{"num_hidden_layers": 9, "intermediate_size": 1344, "extras": ["capped logits"], "init_std_down": 0.0}
Each number is 128 + 32 x the weight over the matrix's rms, rounded and kept within 0 to 255. Layers, rows and columns count from 0. Numbers have three digits each.

# layer 5 MLP up, 1344x512, rms 0.301, rows 596-732, columns 288-319
097136099139158118111126096136123160131210173132118163101130153139065101136141116151144167132127
150138141107167119110100158109141130101135116141146102172097174090075150104136172093143166102158
105137083086128130112130106125093118146114135113071145090154113088076111112181142161121158145135
135139094118079172167092116103163131063118173151068101168163139089138139167136110187062111135100
108198138111111124149077144143117075119112098118135101141196080109100123149118143183145083113116
144063166117121102177175159134115110161136145173098142167121099104124155133144134128148175132105
128067093093122065151178110106159188126124103170100155120133136058143119126151149123162105122137
125089148140137104196196199134172071088133181071056178111113173108143138104134180087018154158119
162108225129147142198137146112142122148121103160130166128128103098082113123075112104138105155129
139151111144154120121140125117112121182100088141145121088076159187114162056189108025131155056181
094134060153089126080091158077107171134165138077142152095085110123228162105119056161076143141180
169070051147113149138128111163152135077075120150151160187135153147141143128093103116115142082193
090094146106132163183120174156078171193168074204132069088164087180211168133102123125132159146075
143111168106165063089134160180216122085129118106152121114173114157220151097099132191179117112094
070126149077162162128048149137163150145081094117151136136108132115122106167088132072134142109135
082175137126141097115065099139091095142082165095155118119125098169144146077160148163127114112159
125081090159179116176151131130113081105162173158158154176133083112140184117114156102146158116131
132151136193155127116156138166135116161136085137052066168127167139090090108151144101070177138091
171115120172118080116172128136127166151120107160133132053120156087190141114133161070108126103149
122076090137126154144192133116104128129088152136094141166111139160112085150185113161106053108150
130168130137103164166171135106121106081141144123145135164107171056138113118109104135153120146156
123116084111165152128152140175138168145101175113161083105080145097070141073145168075073140176133
070103130159084106128160163127125183078104110132147102116139185153125165118138118161119178110142
156080118095078114098098150078138136056147120202119090195171097121089155222188114172211153161106
131109139064134101185144147131127068138119119163150066119159069154089147152180113114087131100139
214066139126183073107114127162098143145070130185148135152124118102067105070119105173140066160134
148168126162130100214136131186154129150144108121113129102158109131110109129125096112188085145124
120152143150101157167194141123139100076156150143151144193087128077103145137077067100096177174126
166137103148078053198152091098152174105081115167157152191048128177083195107139153164087089084160
089105093093117166140175136123113135173126116153142123132160133107132056128079152109123075100149
094143098149120078086181071141143173116099151110133080096126121119119156103128142175147148148092
168163162131124165105053128179154177195105172117176078128108162086128111073144116173155158138130
072108138168147104163154184092107111176134116126064123092155154120159101140101160142131124117072
132106083107142103090084147128116131133157123160172109097103174158176069117088159132120114064151
150158122153100106153169118170126119042139157134080143142111126169164138139067178157040129068109
088113101134197166166122165071138107187112116111176139138105174162111177126087098098148117154140
142144085175121128089056085116129134103083142115107087159136122131108152081164138164117112155106
135110132142142141104118092105131144122049144128145155105068124107157101132140113065145176150114
138165192113131114183149121116119112112128114147111145083151087130101155100063138107120107198084
108241135154107065131168121084105174092172156157064156137124127129107081120104120106171087112072
138123139152136134112055080152098147150084116121104147112125161123103184073131099158160172130116
112093143115108124115209118135144088198065107164166182107112149096115078080132208095055107112130
116104151108087054165086110110166125151162145182163181115114109162201131128152093090118129118151
114078123065194119113141129099075132126103179144104190100091092163141098126187174110145122203192
135122110093116126074175127143110204095140156105122123082114169148091099081190154160115096118146
108149163093157190065130084175143083131124182123071102116119074112138082113154144141085190117116
138158093131078128158132132137124112152150087111145081115149144128151137131124153151158118150115
112149133162075100122178117087099158118128149164120078103097157103179153111090107109133140129132
134159170110170186140125130152082102126128157154127114113143118128175179160092103131151120099139
134097136123149107154117127151123091143120153118138151147109117150132114160123101142159080169157
088178051127131057122126127131132117128153148184104126139091171116184132201132162133105155179112
126127147104149159108057108181148101145156117130109141135059169126180097176177126097159108128113
087089119128138125161081105110129158145167119152085182151124139112154107127159222118120149116162
133166108112202159179123119118167126181099103106165128158155159133117192084178055120158153121154
082140133158081125151093115198154170151101182122134146102137096132175116134090126162153156146101
072098128141163115136147156150159159084142090089081196195085136101123154082112087181134191143112
158126123086149140117148141085150081159113125108124066075119159071135120098139138086120126170172
157119095132120139057160206064150176107144159128113133146098136147144148142152148203120100145104
162117074156104129125084084158088166096159132130120097172159117111114149125114146051097167127146
118115148122127075159120114144118121131088158078091140169114141125109127117153079131157174181153
109099143129140108156082088197094144135107188142079135138079083114151202086103190114037099157119
127184151109137110142146092140089157117099101135099080125182127145125116143133126123119166164114
130153066137159111132153206159109179162159098112137127173171121121162194199080159134118169186055
097133077066115137097126176092142145161131157138099154112139121130128077125118133117143104086097
115126139081162177176173130080144083107104102097139152129067100113144055112096144112154097083199
094184132134111105148130071046119086114155197055157150100139130122144126120131122116119154148110
088147174165124149174224123140108181138137142130125116141171091136132162112114111126140140152070
146175145108154103082119157165122118134082097081136167107132147109090097117094083159129115123102
137154114121118134098106124142130100100155194124099128117126137098168085121150149174151113071090
089136089142194123090171111142068126112141162077126106144158196172124037154183145152155123103143
137106158126142128179177136117112137109107140178125197092113082140164123121116142087128137088116
140144152168098095158186123107164185173131122088120149151068116127139104168168089139130132084126
130142085118110150047075042097161201164085109101114143148142140088146135087054173164094097101147
129151110099117076169133191200117104067132142065157155140101078125124084104133168094108073092040
165156142184116111132149120140083089095138091145107088103107166146154127148161145114074166136128
183112097129138102143152150164075124116125182084085132098139154152145171101118162161112080109073
088132124111143164103150089113150163047190122168112084132096130152140150136086164164129108096172
111131117101166120124151107149185095081123083097138147068116153150163132178077121145157176088076
134088151125132166206109106146112061165167179165167115097145193134105177173099165139116183128134
169129130138163118147135130106042129169134107162157126170125142101124105091082195132099131103131
136126149126142097083149147138156127104115126112128196150154131160151049068138119134145087132153
144141073087159130091136128095174108147164112186135121115094089134192111174147184109117096136172
157089125148148091123093131185176144142119112108169113082059135169121109111096094165169132165118
116151051200149096132136135103190081142139136169159126109115126147105144152155114155077165106058
172161091138117152110176088104109063133110106124147117109110116107135147141138140131176161118096
194145147127131142145156143101118172103125158142120135163165110151142126106102113156104081128149
166144157077066116125161141077084142111091171149117119128073143145141107081187157153129181158133
150106161165082164123082115141101147080133165092107140105073110115137083073097164046098167118109
138134182061157147105133186160105169129133189102152120157130108101126135126164161176159129201130
134174165131064117139153179089090172142123101158099111130146090033144158108173067079181110057098
164199122105108093160105083097096071176199102091134175121165101173135141141216129156143058165035
093152207088164128097141155117157138142145106136073204091161168158157121190141068175137141133121
089089124173098147140142117105129106081137135104150172099152137141171114121090089077146134085090
103078170171089090113157138112099133110114155080161114139106118171158112125203124119114098110112
092148065130131124100051118128142129101104205139101162171099130139140128140150143134163148151135
144114142073125064161133092079141167120113127080134146202149096148127142133154158086147117128179
145129153096144087113116128104119131144108163094144124158133129097172135158206115150126149061085
123061089161130180140139144115095180137124117164148104143151115140150158167107122183210155153116
115119127127113130135140146186082196140166076117124159100124149114128109078108104135097167126127
167124194147104146117164172090106122167130164092131151128162132109104151136131119138108094133155
098147095142103096108134155041134166172127078114142086099137121136182093067108124094162094126084
163181134143121131124128122130159136168174136157155110184149118084098138131163121095122134161175
158131119126110131167111068191131185094180073109134104131118063084083070133162198126146167105131
108098109149128116098131115162137110083097099123147086164111136136116111149111136177159114106124
131112177113130103128123114100140180152121111144133080109135133145129049133111140164154118179210
187170158107175152154155117098138182150162173220088166070145078137083127138135111111151135088119
080150115122184168095122121131130121134106139109154112097117085085082186088159123150101129137136
121236175095138095131129097148186150157081100105131174156111188080106120151141155167085118119068
126152191067094158152115152124162128098116134157130155160136148115026108131106148158105071082163
176146123123094183181137034126157107198128116128107102141140128157095151122150175117135163136116
052148185137097155142167156135130141128056099106093162091120121090112102092111091131097121185148
114127132160090032142137101170135125106130165087121132133143092140106119130087163167095140123099
149055136139193155111081087136118152129127095084090166143180106163068094118113111136175126104128
125083134114140091187101178093124137109120091157096092148082142126091172082131169101137142182154
119099136156146204154081112121145122090137141109130152155130178148122137135227160064129157084111
135070143117105125233169158136127166055143091113073106179134129088143162152148162091151160174129
133124085135135081079074134135053112139102182040128196173089109120097112146128154170178140149118
126167141143102145205178151135120112098114166148180139058119118132095122119134109149088129123152
113181127065087208107150107094165155094159164138118083099108146172109091113149112138117175132122
220036118070210125081134117128119108107115098148098134145157150180065094132087135134091117160123
137092110148087137122143161158111208160136178131090068065129129125139124210102095126000185158185
162126126166174144152116175098116092170118137075144113141146138129111100152138128113151122164071
079140160127150115144090195212122165145179103123108154188171090144197100083135094131090140138165
134119105092108113116126116191053151095150138092110088152131138166104112127181201125071162117130
129148083183073147174117148136138100082114079091126176064091108184111142051102134061139068177124
132083177163102153142166127110122125107115124158141103147124182117212108116104102100108205071154
104115152164167132132178157116121144081112106126157141142162060074146100125107121099116096156142
112080141093133147139072118141168149122123073160134162135179057110128179142126143093085136132114
128142126152110150139119132114122073147103133100144069162141121070154163157128133097160105097086
127101073108068173167123077185107201140108125134112046140102119076156184196109101154069133145110
171117160146171170053087154126148134146112120142164113100153082098110134122151114091150140087167
111097107106125110126149121117138160182116109094152144143112116187176109178133142145129089171143
165202069147060122113118096118047131104159166176137078163169165086049078160167127132148096106190
119111100101127143103188079112133178161126094128171196152094080105121135148146184124150135147150
099124105117123115105104123185079108115105089101170122131130147106149106217146119112141178136139
121105066111092138094126159140157156158110179115162142118075129106147167158202131151113136112141
138134155136135113158129078142138155178122062065111143126134107156120152191170081104114114101104
# layer 5 MLP down (transposed), 1344x512, rms 0.211, rows 596-732, columns 288-319
083152149084099183135104145154154129152179172097093111139150094144115054193116158074110116159051
129116141121148138141134124096130113116071186170025093111076103116077119102146132132126132088132
110103142144159129168131085108142149116096165127149132150094138136139109183131138142163113183095
164134164136125106134118203101170118103170130158134096170135187128125093129147130118150127175131
115129148131078124110060108116117092128123072097106171133162073134129124126134094161173027140126
087103136196084127118092112130115173157212127114135060140119149156085186218157114093149171108128
091151113126174063103139088097116135139126115110143125113101078103119127102090108128149125142120
119121134116118129167129093123115112145098157181066178182079137107135081056129146115137101149071
172128088111136102111158156132125134177164086104083169118165114112150117113075089153110143126075
157169123138150158099146143114160116164168152147179128137055097154154129063167096151074130109133
144141132161169114142095140171114149134072127157127106129189159160125151142105152130172131121164
192118163157051190133142104199110068161185176183116187167095105102119126083109059134110134196170
103157202121169184139077119065070151106154104080111169127105136113161136184116063085094144162116
121126161152132140098114156131097116108133150146073116106115091096158103140100130161142082141163
121167123095095139142177085110143116115124098127121128194112141126122076142157157133079094118195
115123139162130065142092060147129094120161098122152087124120155169083179065134126119138196155166
131127089140166132186136127172098095059151149132187076120148164092124122091128182140107073148163
167107163123091147062154181137128179144150127182169104158141098191113077105081089163166153147163
182127105147082065139147088115176127152180138116194173079117121122118135158133167175130088090107
135102040143121119177156170218101097148097096107138064137109117135135122161096112156081112084161
069173084137138152143089123117095109087107135124089146126085077071089145153142158126140061159137
127099154058042205120145129127126118079146092173092176110087070143177101151102126144125101173131
102167153095077153168105155182122111100156112141142128156091169108156115145103187092129146119106
102074159067147123110159142088125155133089136219034031088107074143143098142130120128107159107072
140150129190120159128112098111143084122172110133105129087127146201091170177181093100115169197080
129125153046147083142125100164195113183127143138140112091134122083156130145181135155137128137139
125139163184057150163122121134119143112109149120131108088134079163116102133123165099115100106116
073143154146153104163164090127142104128124097127139042166137129075113106085073082133115079184071
156134154135191119130151156112061126149069071052122143102186118101118115181082136149121096160093
115127114102136133107143086100154121138142115154149154149127152109074155193127126140111140153146
070185142135130159048128104107159142121075147110128144125135135097134165113134142200131087099085
201121095126131139097074178110181139141100197109141134190136193127160135115191078194127058097129
096132100098110074157139140093177141077128153105125170118088169124141141087108096172147150140161
168128109153178115130131078139082175133112122175170109096100138152130088125073093145167136116139
107141127119120152117124166099040111103141173105103130101167149108145149109107161129134139098126
118110092127108146073162183177143088111141168132122079079194104140162095104119133143163113133090
134137130063138111129107068081149084049108095186070124113103157148113134060094104197143132106155
187093123073199102114092190110131118123094141134126188135143194154140102133104098082149132104158
127178135198101077181093122151111093140127101126133063154145136171085155119097113093156151174090
071102108102086130146169154098122118063102075087086129147157166103135113123060147160090117161098
116180184064131167096210085087181116191147081113161138145130131121166151149116102098126092083140
152091103179117159126180098160143153146114187163124152079179150120101104131135192103095102121153
095115124106095121156120150162163099139199115147140068172064092132082127068139115068119072177114
180114108140158110106097190131138123130113135179101119107150102134143098198135138138154059136154
137143117126169130183119136150135134140077139133126121099104101127134159115135201082126130166120
147110090170181136181100109087133110143062079153170142120179150153119146144128092137129075121169
095110124127136128140137102158134091116136162143099176089087139134085177117116130148116152068136
189118077109137120094134131151108115125117123208143157096110130129148137102082155141115136183145
125088110122103142101124137115131144141106114170137085130126101133108084130143120108138106162163
121117071150185125102171135156098059084162135149136122199117194137123108104121100180099165103185
012107137133132109116135144141046166117166124176067121102101128124145128115164137132143137146126
129168191129184139073137155110149116107137130183109134109090149130154074116112072124107138141083
060129130167177116133121155163074130186122095174114158143114155158108119094140121135103104115186
142142103139135174172148128127136148115115088130168094079177123111078139160144141160128119129190
124105139180134140111100117082192191142068150147069105137179129137182130145167087106107134115082
141103160169168050103117205161107138150145100106064155129093096168142164170129158136131088127059
151093105080130129156161059120085130099151175123107103093076159135071110157090180121156091089173
130136052104093145127151147130116190099205116144169137126170172160168129144109111145149139157143
093127110121116150148158142124095138093101020128138101177125088112110155139104168092115092155125
099086114128148131129147110159128160106178136145153133113104147080137130148131138121131139109191
102098130086136107149148122124129082107145088115149174045158163143131114105120142171132114150092
126104144136186094164157122082091150056115133163149065158093115133096110145119097160100134085144
119072078165166092093096172157122166166161141053092096150136169163139165105139134106152169202066
101108139155085096127167160101145092145146060129147185166159139097169135140108127166160101159124
135151135183072116156126145117114144136132122143133159101113139115108158074108071129102135167152
172099077141101093106061165158101099154119123123146158169072102115122151114082127135126102122130
101105176140170074117048188085132145128128092129154101140142189103118115142124092121124136117095
107118111165121158174102040095073203120130122160172142071152159123126113123153110127153118152095
076131143089157113122064135072115124187094155141127148073098116113106169143115106146095078072103
094132100031140163154133119180142089089096146147102119142144164208175109086140130089135158109108
076173193168172163102159173150137166178173095087174142108141190138063117127151107072186078133061
107176150146104071111123103143129123155099130168132139118116091131066118104107135141167136122103
119126153057206145130098149119145169082178115088143109137140170141148147148085150171151160091226
125165101173208146121169160150135115120099108092131094127116113135130086115163160147156108121081
125091162104095132111144052114146155139102180145129146131075121136147153136096144166122161123146
131126109166159128162103122105127095160187171155136142072068110145116110180197095105150116148126
163116063088115169123136178095119146219132121186172162153127141088100150167116171121112185162116
140108057150168172096135115116163167105157103120100158074114078095085123175089104117172090107121
142128119132139104124076222120119122104121135099182161131091158114141135153072076150151104180134
157066051199122096120081155156084132158157117101153141137096124158202106132098180149148091164168
164117116132086133174132137103099135168178152083194103115094160141101154207097138071155115171122
091133131165081104142113115126113152135147133162115112136124113068063161109073118123132139083156
130086167140173084141127130105168128118133110120027176079079159123122147180077184112170134125133
096125138145143170159105123147127144140078114131133089155181154143157167171100092160144118163157
188141073117079140131175157154150104095110132173092116119162130192099145131114155167111144155145
130129174146156132111128114102141219131149096120091158123056148180100124092094100145126107125057
170131156168108166116122163131127153165147130130132131082181118167092148121106108135123099124108
063125109157106121080147146144050198113147101136147085172149112132136102097138115169133121164099
150142131123165105101208125153106044103130144067160133093156127133096132097208130149158175163196
146132062134140191105115089122109104116183101115124184088142160212137103139049121139171194130105
117176112128079123112126108134099157151151102146051179133186100163148126155121089167093129104103
112128108133155126122104167114118117095105170125170102099166147154103117171169131090115130120183
167100121161104121138115136085210117084097130113131113147097147132157099159163077133111148164162
124097162113139138103146142133130084126197124131163101110120136091104097095157143101107195154161
106085157102151111169115156125130130132146084102140114137118098126120101106149129139105081117146
142103066167114097169153156150119097187083065113170103200148116133107126155139133055150138097128
077129136123150130108157106194161181162170153064097141144090183112185167124155131155103091175117
166163125135091150171164134127129159163137105113152089137126077154086097134120140178136132119079
054106095138095150148138057202162125100086116099070133148173160155090127149112092150152121135088
116214167171118072141192117103088115101067088102142071042124111111141095112178094127102098080065
153132067165173120081152074107136119118141108075159133080131161133159108101076149170099154110187
092132111138163105125102107169159088168139106144092156129149075096147099106110095149142107130155
107103166166145084122147115106074104122163081093107093108134154160097124114172146095148179086099
116187142133089158088162107087133132164095150128080160147140103148128141136130129178125162139148
132155019160074122061123174128000075121075129073150138126175141077111121125112074133201049107128
134181160176141154096141130079148161127168187152138142153094120094089154122074103029101098199122
162157139146080110072160125176106169120126119131150127131112116148165182122125096180115082174114
128155155140121126086138117130135163119139106150165151161133191122142131112141126146111128115084
135137146143136097159196163149096110146201137110148165176101139158122140110092141089115145150117
192114171122153107141149167132104113066113117149085137121092064118151115089156117077132148089093
110153138118131114121213135133121106138138108106161070143166140091119167115124113151150103141095
141189077154103091123090075170223125171129116125150095154182099060115144171106154091115103151133
111078075055099101111128159148162123118091121111101133119131152141114126044130102136136175142120
103111147051134132156135125151157158133109109087124160140127129102141155105072130091124147169105
141132143138147077089130186099102171160112053115126189102094096156133136146113172092089082144095
133164104130118144123171100111156097109081099141161148093166114136134146145121156173085091076133
116116102149119083151100153128108139138114115076097154114088139088130175099148141090096145169155
128141143155114148133129148120149162061150103093113165081207113122166165093111113142128112147088
132082163193105158067081140119112122141114112179089101106153098089114092057126149122097125089084
208098147049157089131142141118180131125155102129179129062167080151195139157145125200130109094115
206079116142099144143165125077117182179121141140129110120125092091176111126111160167098098074115
161123137152089186134168243140197129139150127119161171157097133089162105140122092103124134109103
147145148100136116167097123130151095186162163144151189113096165095128145140145138096125130099119
160131172157101153191083140158135082105064093088167156111138113164081146141148110102096104144076
118097161083135133128103148188186135149154195113130104139074122125171139148124116119116156120141
204119087170080177131086123124171088176129173139077164134117107135168130087098139141157155137097
133075074159135088149059146144078119076133180154209080109114117131118119186125124134122134097124
097097087171105128090146110119143173142080089148166154113176084140162120150164083119119144119116
124160095105094089149135106106175171118093180099126162103127099178097095112149100170117175129123
138199143168127079129134097158078104169165149113079116102072129127147110142152100171129157104087
105105115186123122075185116103120153158087105150107081119097140096115118105113194090140171144157
151157105117152078124111129101091139138119090082123083160169133116146122127105096123183115125153
116097124060150125131133134143162093157084145117118168108086120149132120093168188111057099151154
122118165178112075118076121136127122129134173146151139136127085105147125117143175108126142131148
169081121157169118152080125118148044150157121113116127118135171159144152058116144029118108119126
128121134110155110076194041163121063130137105094163116138104129067104157112054121143110062093114
145095126133098120099057141124121147135063166181125123120039190112121108110137108161141123119130
# layer 5 MLP gate, 1344x512, rms 0.286, rows 597-733, columns 288-319
122143155084174176120123154150141165132103168129102098137144109174158151134112139105115127110108
139099126128171105112078161204130043132228099206149147102190158221140160096151080100086120104138
115084104080087134094113161173087130197116119097230179137155113093071155189074125083146139128064
145131095131156157066202078168102126145099116137144089124078163116132146165084189056116113169127
182138114082112150168102118111092133121153174124095044113154166149114156161104112136170142135160
065102219127082072106166160103146082043162157124114143103124065137111145184105162108117098174111
175173117144125171073093109091156129137145109162127082162153133176095093178105130139145140144172
134104170116133125127108130151100139149102132133122122102150151093132146099172166151126123156144
134099074101135148122157136150110108111096062124129187132127129108057129120083175144067126169119
109145065177103122145129163162133138157118186116096112146133095127165119142126105114107131113096
144103126129095115167140131107137122079091115120160118194086146079151136147098038119116129137115
118119153117124093103079098066106121069119146115126151105145146142097097129122101138141057133113
116173140162135129120092073107126137097143102117208100082099129096159115102086139122176105114185
095105190118148111115102184195173143103054131097161176173154144111136136118161152118041130156141
159151128114085124152142114126109145122128222139089155102136120126194129158108119128145152097067
132129181099089147148120200207093147139154096133087172083129107129170158125150120143088128102127
105145148082149140200128093126090098096178114124108166054117138130137124164112101157125115130157
137145088139144106101133139183122103114104125165097168149126077081106088113098140081142086116136
141099106114151150181097158124115103143159134184111171114123134152115160074123132105103124164084
163150186056124138147136102146143144079180141125148107159087166141160064152108081045101060098079
147111194110108149130113204089160050073146131160117185095161114171155191177096088161095148117145
092184141137088136120095113169124134090148113145148120170134131114123125114152135166081172100122
141127078134108133117137171136120028156169126091157056098120152117203114049126127125163064159106
134141102085173187192131123127122195123140135124168175115115127065142113100098146129122137115162
132162156131161163132109161127144108171150109108131189182162147178136144106157183144110129071138
108136118149074093144185148107145111128133134089090139088126126109166136138143111121119089167050
123120152112095162111185121136175145090167114177129132146141111153095113088109098163134125072165
169147146135177127079073172151132131182112073115125148133122079126155069241115105138097076079137
164104098123101106077173127146132067095121126122146099109144101104110131166128120112194103118120
174102177123121158150130193167092078112141080113146178127105162119121115133129112092123121114153
136159073118154125156133184140178140118170118176155111066153114145099117104192172142187125132069
164098118117126126078169156091114168118164168105094131089114123093144108100171084126115080134116
127146145078093153122074136066086158099102133141181104112161136130144107076115151085143065070128
093116079113150072131152156165085148074160109171153141185100110109134123152109145116141144144148
150218132115155181147215150134078052139188117128150139166114104095162178172144141126118145100129
140136096039122175121094120117155082062127142127121124089108080134112090130157123166076142112153
165111164094076091138158159139115064155082079122150112108151150161108207133104147092106149112163
153121127168068109143062131083123120089105091084138125177111161121155063178088038091100038140122
140158189139163086107074076146103094133175139127127161099141062079085156114110085117138102103103
145102167111088174099164087095143188094104164131117109079161121155131107111085130140133150161104
096135117082106069084130185159093106091119091144146095070143106060058114156106090098143157153062
157098087111128123128082116102128138140150047182166179171148095163154128084171164123167138100134
117172169151098132079162131094075130192069133152129107139135107089119157126110149255141137097150
176174172184148142079156128140139155067074167125097086114129139121134166153151171157129095157125
142144069153105121129177145094076096154142105144110156120114106177134116125117065140121129130135
119110135154143132093094134096080112064154150123127173108137125165113116117138187182110139128099
121097191133140103192130113099168127105093092092139132086176187099081119092157132122114173110123
115130108104116131118142103121152076158138157120165121101131133142184135133096106158142086063109
109130089063121138144118092151115128131065073094121138089154085145086088119131135131131105157135
092185073111122127148095164094126124135085070086118147087119105111112182151115101144112119139076
149119145150174105089135144121142136117122156086043098164152087125153074138125136089206105089125
159124092126107124145160133098159140147079134106093120160110097127165182142142131122102131124167
116141142145144119135131127123157166115134107100137103103107143136110112133114155165118130108142
131165144186144143134111136201098115154099136147164118081242144124154118126158140125096120115056
148144124127165122105109087109060193076170176162186132171131078120133206148143139133099112170120
130117156148064073138095111065161128111114096093166157119143137165133161143169104152134119108139
099108115133097102125106077191188147087047115147140124116112132172144120085122158083164098105115
138091154133106159139150110088143167125129078140082180133178093128134168116135145089070143113159
156166142141157167109109125117076117169123204133137132080117111109087129168140146161145089183129
178147164135143062090104133158047105117097166083139135136130136159184135120189074142181145160174
126115120187124113100088134164120146147102199061135192114142133093082194134167161155112141115101
107142097160100086159127099127141140077192135135109153123115107125137129136078131144144087114099
087164148177200093146160127138141154105100100136134140153091150115099153134120138165171105165122
158054037123138098108147131095070094174132144127161124161204137109103101137136105127144084113063
114172173158157138160139143123122116139126147133078100100163104085113158131202064092163144073130
133113191163131157105095149110122086170131113168083118084101126139131180162117131144113149157156
144133127144110148097165130157168115130146123148125137131140088087099091191143066118160105139135
148096143126087105186146130111128120154153131188178133087162108172194137193160179086167107124193
111123130109213123112122172135089123149115139119129168144091124215134092142186159176133092080103
116137093132114187158044151104119140120099136109087121135123106116109097089170126047123123102120
130120148138101097152149158123176130114059133133147114148077127146105128127153159136124128132181
167172167096083090077141127122117152117127119127141148141134210118068155142135136145114079126187
150125159089119191213153092152138152111091080113139155096070096162186104146144142118101133156132
106130177110085112106069100171120131114184160198170178150095131153168117130049171147088152136078
157147194079103107122124143103129141142092143097136103132164143140141089102150157142139106125121
098135111121115163150129159145126103149180135100175105142193083161136115095122114113105157095106
184142162095079110117093154139040172177149122084103145130157074142112169155139166090118159144138
119146097146159136105136057133105150108157119125124152145159068166120183117139154179128139109184
112138150132138173122111111145155190042134154146129125138111107117138120163109108119151093097142
156104064135108160178130111145099155100141133074196112123098156152127167122094142135150116097125
117141112188098108189083088104103111126150148121099138132104112150108154133108123097096143125156
065110063164121157150133089083105125158088101123142128147127127090076083085133126126151158101154
142167148128143096103088187188141163159136152108150196134164147097116135162136134124132101143158
167096133099147079168100142127081159139104137122148142072058149170091143109111152063112120099132
151120063141194184059118162115099162116134097065161154129142120158105134108106160130135132137185
070170116098151121095142160158102100120163124101122158115151082141086184152196135148137091143108
194084168123148156194136117149145126122193061051167100151141118066126117086117097135061112111112
119081123098076149102054098122081170103136101100115096109148162176121059155091162152130148062107
130080041116086136116139102091169107114190150124160231156136117130048157164125116188077136165094
136076127161171145091118156148134124098097085106179158061085095135134148132073089122159095130153
112122143083114149177181160099167158193099147071116183125147094110149115087115149102142101123050
159167147092079088151146102083117146070106118074133121219084167132140118101186208117121140116146
141095167068086171123112112111146113101133151108176128165171162155112167111144181127126164160123
142090155106157136079154138085102167159102146131119101108109181145091134144171121128117114085152
162113190158083150108103191126144122119145132124194108139153115156155145152144111132121091140207
122135136099178102088122149168159132125085109079139111159124150153137117081165138126118137123121
076119113164103139147175138120162110147131179157110194090092150114140132136144152102088126137074
132109146122080110119121156138165100095112079090173152185062105116113155145179133134165121149150
122147100099140214075111120143170126139103149116198128132116142136112151150097105102202115062134
135162140132135144157105126128139101116129091152071142098076156130159147138139050141125133130092
093108169182101155119105125151145119116049105125123192134119106108112111099117130099165149135119
124110087091093166122105118105085075169148130122112116144132123165115124080155082083137078085092
144108096104110116121136122059119124101154155124125124139120116158153136148121162118110092147152
122125130130138139089113172148102108155102142112101127092172139082115116165185179074162143096161
177044141124137086200100138125133189079187133124132159172146053131141135132111133112127106103150
125132169145122128110132111099193143109083131122080144098173129132115139113150148111109124134109
133037160120126157219177180123095135103067099165143078082079116194159156144146105036211097117204
114134078166153133189203174178101112134166140140141077163117177121101130160171145040093123153120
116150071143147061026100142150067167148088146140110165132089062107135139116124102104116099131121
146146076127072174204173185113119163140183104129087150097087093159071095149182112157175112121154
138149143160148138132161147143130162069166069082097066101172115130092120177125162186158159089110
130082178126114124145132092137130162082143131140111149135136183082123137104144164148115123145101
160059150120109100145106088110155107104107145156057107124127144132122156082152135087160161111132
099100166112166128081144128195074088132118058091102109141136094141174129183139112164149092131077
078137154120092140102119150165172143173108082133120074127166158160103143115098135110150174114116
125111126151138097118094155114164169155102115159148101099082142145127094132098131146106092173164
165122109173135167082194159054126147078156119105160113157140130139159154137143113109070101014110
123173113167141129124177187215141084079086119110133157132131095202143156115167134154138098136119
098158089146079126179130100121108124120104158127132117025108131108149149086150130120156112061110
067089108161114151112167201101101176115058175049141069105157076076175125121075135139038145134153
173135048143154082121143099134097073152182116171135093151143131138114145126115140129125151092093
112164069163111145140099137107185161126143130105108070150140133114166084127138141083147149124126
136175147123027169068156100130238150086225107179161171149118060142163151133077089106182133178103
138127177142118096063050118149124090120112164090153187172086099140121136152151246126117076105140
125141159143193114126077176146096118102075169140141155115062121132060139131126200032087118147177
149125099089149134140129095124153119114204081092115134103075161146137151154135093138161148132095
151154075119143106081165160126117154127173149161117144105110137122078128101115144166138090112118
127120162154166112187107141173141109143103062120108090151113172128215174143092156131135070175101
090178166180119113137129122147153065163148137097119100094051149143096077189143107080220101151138
132183114133068129107105126144157125155153134128138105140137120120181064137114176126083117156161
136137188152180150162138068143123138135137113106104104093103154134152110130100120129178166141133
075111190144103115154135205130215073143163152172082141131132157155079224107134121136170108118068
143129146208117072062124188122093153140145164121113169129171124169070052117106166102157067118117
152145119096086145166169143095123125116157129173139140148103121137093152125136140109160126138086
093144109103117179153127114120092141101092181159159119106110156162106122179133107136139179141177
129121127174102095129201217109200109162174088061098091123159137168138150136165100118145091153068
128123106069090126155170201108168109156104114105137175122162148171139172173127108148139097155109